Weights of a small transformer language model.
Size: width 96, 2 heads of 32, MLP 384 tanh GELU, vocabulary 1173, 1.13M parameters.
Architecture: LayerNorm before each block, rotary positions, no biases in attention or MLP, untied embeddings, attention and MLP in parallel.
Training: 87M tokens, 5031 steps.
Each number is 50 + 12 x the weight over its row's rms, rounded and kept within 0 to 99. Layers, rows and columns count from 0. The size before them is the row's rms in percent of the matrix's.

# up: layer 3 MLP up, 384x96, rms 0.141, rows 111-142, columns 48-95
# down: layer 3 MLP down (transposed), 384x96, rms 0.124, rows 111-142, columns 48-95
up111 070:41 35 44 51 60 43 59 56 56 69 38 40 42 60 37 48 35 48 56 47 51 48 34 51 57 61 32 45 65 62 41 54 32 47 44 48 49 63 43 42 42 28 45 45 52 49 41 55
down111 091:58 30 34 62 60 20 67 67 35 45 45 40 47 62 56 40 27 51 58 54 46 64 48 46 44 72 32 58 61 62 51 53 51 44 57 43 50 60 44 54 54 52 57 48 60 65 46 42
up112 105:55 40 40 58 59 41 61 43 63 57 38 33 43 48 47 48 50 54 70 24 58 51 48 60 62 64 38 53 67 38 39 51 67 66 50 51 42 63 29 59 52 30 49 53 37 38 32 34
down112 133:59 41 26 49 70 33 67 50 29 62 35 40 50 75 51 54 37 40 61 52 45 65 57 42 38 65 32 38 49 39 55 50 65 56 56 43 52 61 37 34 69 61 66 45 64 54 67 49
up113 097:55 43 42 40 38 53 56 83 43 54 58 59 40 59 42 68 62 50 42 58 62 49 55 28 37 47 57 50 54 59 46 35 54 40 46 36 55 34 44 36 42 46 76 49 41 56 46 58
down113 090:44 47 38 77 63 40 39 55 55 18 60 46 51 26 49 37 49 43 70 58 55 48 43 73 58 53 47 56 53 40 75 54 38 52 51 53 34 25 60 56 70 59 51 38 59 51 61 56
up114 099:56 36 61 42 49 72 53 76 42 42 57 49 41 30 56 41 54 61 36 53 55 55 37 43 23 62 33 69 57 45 54 46 65 42 59 43 57 37 59 51 47 39 54 34 55 59 38 58
down114 098:47 53 47 49 51 35 57 22 64 58 46 72 37 63 40 37 37 48 62 54 53 59 65 46 89 33 57 38 35 48 45 56 50 55 50 38 40 59 44 54 64 52 60 77 55 35 50 44
up115 106:65 28 42 63 47 37 54 72 43 60 51 31 66 45 65 53 36 45 55 59 54 62 26 47 39 55 70 61 48 59 32 74 69 52 46 50 35 43 33 42 54 57 58 43 36 62 33 54
down115 114:49 38 62 37 33 17 41 79 47 37 73 57 33 58 38 52 55 44 52 86 61 65 39 30 58 69 58 49 52 44 58 52 39 56 48 33 29 47 62 52 38 53 66 42 52 44 41 46
up116 093:49 57 49 62 78 31 42 60 52 65 55 43 57 52 35 60 64 49 56 35 52 44 38 30 55 48 45 42 51 45 64 51 43 46 31 76 45 25 40 47 28 36 42 60 55 35 53 55
down116 096:44 44 78 45 42 41 48 50 41 43 36 24 43 59 65 49 56 36 50 70 37 49 54 51 72 34 65 67 49 64 52 48 49 46 53 55 55 44 51 41 47 52 73 50 48 59 51 42
up117 092:37 59 39 59 49 66 49 39 58 53 54 29 41 41 49 37 50 48 60 28 47 37 58 56 60 43 38 44 50 48 42 46 44 62 31 32 71 67 51 44 39 50 61 34 36 29 42 40
down117 099:56 81 54 52 56 51 47 52 26 37 43 49 64 70 44 41 67 41 48 39 57 42 55 46 52 37 57 47 44 54 64 40 60 66 51 65 64 54 40 70 56 54 25 50 27 41 52 44
up118 080:50 58 47 31 39 75 27 55 41 66 56 71 61 49 22 25 51 27 37 43 69 43 54 52 39 38 55 49 44 72 34 51 57 31 40 28 61 51 32 44 41 43 51 39 46 62 48 62
down118 091:66 38 62 70 60 33 53 56 62 43 47 47 40 31 73 61 41 71 77 41 37 46 46 53 48 61 46 41 53 34 60 63 33 69 51 69 38 50 58 59 42 39 44 62 48 34 52 41
up119 106:57 47 59 53 50 54 56 52 50 54 28 66 36 54 39 50 45 60 37 46 32 64 54 64 28 56 57 56 44 51 28 68 67 36 55 63 63 34 46 41 58 47 36 65 36 42 45 56
down119 117:38 40 51 57 27 41 53 12 51 56 70 58 44 60 52 45 56 72 54 30 54 48 59 37 54 48 60 53 52 49 56 56 61 59 64 55 61 62 58 71 45 38 54 55 60 48 55 72
up120 106:57 32 60 50 64 53 42 73 34 38 59 56 60 77 52 51 44 40 53 50 47 40 48 39 50 50 65 78 57 34 59 48 50 66 45 30 40 55 32 64 41 25 71 56 56 57 57 58
down120 098:47 40 48 37 43 61 50 26 76 58 45 32 34 37 46 49 54 71 54 56 52 52 48 53 55 53 50 32 74 61 29 45 52 58 54 55 49 30 51 56 56 60 36 68 10 45 75 39
up121 102:41 36 52 44 70 35 46 48 52 45 69 45 60 81 36 59 52 54 35 57 52 47 66 62 45 74 59 41 58 60 57 45 35 61 40 52 33 46 35 40 42 23 59 51 50 38 63 63
down121 093:48 44 44 38 47 32 52 47 46 49 47 63 50 47 65 57 61 60 57 51 39 55 27 68 54 27 41 55 54 29 71 57 59 43 49 64 64 47 47 51 62 69 33 56 48 42 55 46
up122 097:51 26 58 50 61 64 52 56 61 30 55 74 43 49 35 29 64 64 51 58 40 53 58 44 50 62 39 63 65 35 34 46 54 52 59 48 71 52 39 36 66 45 54 42 28 69 52 58
down122 088:70 59 52 42 40 47 63 43 49 72 44 52 54 65 32 64 45 66 37 67 61 51 59 50 52 36 53 48 47 54 47 35 49 36 63 42 63 28 49 43 38 50 62 64 49 34 42 37
up123 103:65 49 56 74 33 60 35 65 41 49 46 51 66 44 57 44 54 38 61 38 61 62 27 31 42 62 57 76 51 52 71 39 63 40 50 69 55 36 49 30 44 36 48 46 58 46 36 28
down123 093:33 62 53 49 45 26 64 39 48 59 37 58 40 58 50 36 64 63 45 57 32 33 59 59 47 27 63 44 55 36 25 55 45 43 45 48 41 73 44 41 41 47 82 49 49 41 60 62
up124 091:54 54 59 68 71 58 37 69 49 54 51 74 51 53 50 30 64 47 48 36 34 46 35 29 44 71 46 70 41 48 46 21 62 55 67 53 47 23 59 30 51 29 55 63 43 63 32 44
down124 103:63 62 53 41 47 36 49 60 36 45 46 51 39 47 55 61 56 45 47 47 38 40 54 53 36 64 53 81 35 46 47 46 44 59 39 81 58 61 61 32 55 51 64 50 50 51 50 39
up125 094:49 38 55 45 54 57 64 42 48 28 37 62 35 37 53 47 39 44 81 64 39 31 58 61 53 57 36 57 77 51 33 41 51 40 47 36 55 51 48 38 63 39 58 39 45 69 50 53
down125 087:52 53 37 39 51 38 53 45 58 72 76 41 41 57 35 45 51 54 35 46 53 46 50 47 38 37 57 62 22 61 62 76 57 49 53 60 53 48 59 64 48 53 36 76 58 32 40 58
up126 104:61 34 53 64 64 60 26 62 30 51 50 38 56 51 64 43 44 33 55 38 48 47 56 41 55 53 47 57 35 50 59 36 52 43 76 32 57 37 47 38 46 57 70 44 53 63 57 37
down126 095:32 49 31 48 44 56 50 51 49 55 52 61 50 39 50 58 49 62 35 47 59 35 33 61 33 54 70 57 71 52 48 58 61 52 39 71 76 65 52 58 51 54 49 60 65 43 68 69
up127 104:44 49 27 55 50 51 56 36 35 53 50 37 47 50 47 56 35 29 51 62 36 57 45 57 41 43 46 71 50 55 33 68 51 45 71 35 30 54 35 58 78 50 62 52 44 60 48 61
down127 091:67 41 91 52 43 42 43 53 35 55 47 57 64 51 40 63 45 59 61 44 65 66 48 69 53 48 41 37 41 50 68 44 50 73 38 76 71 55 38 63 50 57 48 51 46 51 42 58
up128 099:61 37 42 56 55 29 49 42 50 49 37 21 52 43 46 45 58 39 32 49 60 65 49 20 46 50 62 49 69 65 59 48 56 77 48 48 47 34 36 32 49 51 60 44 41 28 50 42
down128 091:51 52 67 46 53 47 73 65 55 28 45 69 44 69 58 59 55 50 63 41 28 55 34 73 53 42 45 30 63 34 50 40 45 26 45 47 44 58 80 66 61 57 42 46 57 43 59 47
up129 110:46 32 54 43 45 57 59 54 57 45 46 50 59 48 47 29 60 53 74 41 52 55 11 40 55 69 51 50 53 60 48 29 62 64 40 49 70 28 35 38 53 56 54 54 64 52 50 45
down129 130:62 74 55 59 61 72 46 62 48 53 45 38 67 57 68 24 42 48 49 43 57 46 31 60 44 49 52 49 33 54 39 39 47 71 53 39 33 41 53 25 34 57 44 48 49 60 46 60
up130 106:55 48 26 46 50 46 38 70 59 66 57 44 58 34 53 57 50 49 66 49 46 32 46 33 43 58 63 63 56 56 51 35 51 36 47 52 32 22 32 52 55 69 54 45 43 57 49 45
down130 105:57 51 58 69 51 63 65 47 50 38 62 29 55 36 33 52 35 46 49 55 68 41 69 57 43 43 71 42 38 74 40 63 58 43 50 32 60 56 35 44 63 48 35 44 55 81 61 48
up131 089:51 39 47 65 55 70 58 58 51 58 38 46 61 49 68 51 42 46 49 32 45 66 18 66 54 49 47 68 42 58 34 39 48 47 53 68 38 45 55 64 47 51 54 50 55 61 75 35
down131 081:45 61 52 24 33 32 58 55 44 41 64 59 58 32 34 63 44 57 62 65 66 26 73 59 41 62 68 51 55 50 52 47 35 48 52 41 54 48 51 27 43 54 58 52 43 41 33 55
up132 103:45 60 56 67 42 41 28 62 46 69 27 62 58 50 53 60 41 32 50 37 52 55 49 41 67 52 54 60 69 49 60 47 33 78 59 48 47 33 35 47 51 27 54 57 57 53 47 55
down132 106:56 45 67 40 55 55 56 44 50 36 46 33 65 68 58 43 38 71 50 70 47 53 63 36 29 38 46 46 53 65 32 39 69 31 66 38 56 52 38 29 37 59 39 42 40 35 63 40
up133 070:51 37 45 30 57 35 49 49 46 60 56 44 32 57 32 40 33 55 40 32 46 42 51 51 42 76 39 41 54 45 28 26 45 64 47 44 50 35 45 44 42 44 64 60 34 75 39 61
down133 078:56 32 50 33 57 38 60 53 47 74 49 29 41 55 41 49 33 60 44 45 50 47 45 40 40 69 38 61 49 53 32 34 50 64 51 42 54 47 43 45 51 45 65 58 45 63 47 61
up134 099:53 42 60 46 29 44 44 36 56 47 53 53 60 57 49 49 70 49 26 61 31 62 32 44 39 64 51 47 74 42 26 63 35 57 61 72 64 38 36 41 78 71 39 48 54 63 70 55
down134 093:40 51 51 57 57 50 50 70 70 66 50 23 54 50 51 56 40 63 72 45 62 45 63 57 55 52 53 51 44 55 63 38 44 53 57 33 34 64 53 51 31 30 53 70 50 34 28 44
up135 103:57 47 55 41 36 45 69 50 73 64 37 41 24 38 57 52 49 47 49 53 66 42 40 47 63 55 65 22 60 61 46 42 46 62 46 35 45 37 42 68 49 70 74 38 48 25 49 34
down135 094:49 58 40 66 45 54 46 36 33 43 53 55 63 43 52 71 40 32 67 34 36 52 58 54 66 57 46 50 54 52 58 50 39 55 66 56 64 57 57 44 53 28 41 49 52 48 49 55
up136 104:56 44 71 65 46 57 42 69 60 41 58 51 43 48 38 43 56 59 35 43 64 40 45 40 41 48 47 45 52 44 44 45 49 64 35 58 51 51 29 37 39 43 78 67 40 24 49 50
down136 110:52 60 69 54 45 46 40 46 47 34 57 60 69 47 47 67 62 39 44 56 51 55 39 53 46 41 38 57 62 53 60 63 51 66 44 23 31 48 45 64 73 59 65 60 52 37 59 65
up137 106:45 41 62 70 57 70 53 52 65 40 53 39 74 54 41 45 57 69 60 39 50 56 47 47 52 60 34 72 62 45 39 58 39 50 57 63 29 43 22 44 40 35 66 62 42 47 36 53
down137 101:51 59 49 61 29 56 37 57 48 46 63 47 33 70 68 59 41 66 65 55 52 62 50 36 78 35 51 57 48 61 33 47 63 34 54 64 65 38 38 55 43 41 42 59 56 72 61 54
up138 097:45 27 33 67 36 64 54 45 44 44 42 62 34 64 29 49 30 44 43 60 42 39 75 54 45 33 31 61 65 44 30 71 44 71 60 23 49 49 37 42 51 58 62 56 41 41 36 58
down138 102:37 55 56 51 43 51 36 51 69 82 51 36 24 54 58 48 50 52 52 57 49 63 42 58 51 54 30 56 62 45 53 50 39 76 41 66 65 43 71 37 31 57 50 49 62 74 37 40
up139 104:56 72 38 43 64 55 44 60 60 56 50 58 74 46 36 42 24 48 37 19 42 36 64 63 64 49 46 59 43 59 54 39 70 56 57 44 59 40 67 53 63 53 48 60 31 52 46 64
down139 094:40 89 46 52 66 58 46 47 47 33 53 49 85 56 49 57 37 51 52 54 56 51 68 44 66 32 70 52 49 49 40 56 48 68 62 55 52 46 60 51 57 43 66 58 55 40 40 45
up140 088:53 53 59 65 26 39 44 59 40 73 50 48 63 57 52 40 60 31 57 45 40 74 44 48 55 58 38 43 46 42 57 49 43 37 66 81 24 51 37 50 43 63 46 48 38 52 57 29
down140 091:35 54 60 33 62 47 47 47 60 49 38 43 47 49 41 55 42 62 36 43 55 24 57 57 35 51 58 58 51 54 38 47 42 64 29 35 65 55 64 53 48 33 50 47 64 37 48 66
up141 097:75 48 69 27 51 36 55 67 46 70 57 65 45 46 67 39 63 50 56 69 54 37 61 50 52 55 61 67 54 54 40 74 55 43 57 36 44 53 58 53 74 53 50 57 43 53 54 29
down141 092:34 46 27 61 49 59 41 42 65 49 45 47 42 62 32 61 41 47 53 43 46 76 36 44 44 54 40 16 26 50 66 48 57 64 51 51 47 50 36 55 44 52 39 28 54 32 30 51
up142 099:48 52 48 65 46 59 47 49 47 49 42 41 52 36 41 62 62 52 31 47 43 42 29 58 30 55 44 62 55 42 51 31 58 41 68 55 35 25 30 38 63 36 60 56 25 76 36 43
down142 095:44 55 62 54 25 38 42 44 55 57 42 39 65 39 47 57 80 60 45 42 55 35 67 62 37 46 47 72 44 52 41 52 43 38 68 47 46 58 56 32 34 59 38 43 47 43 52 43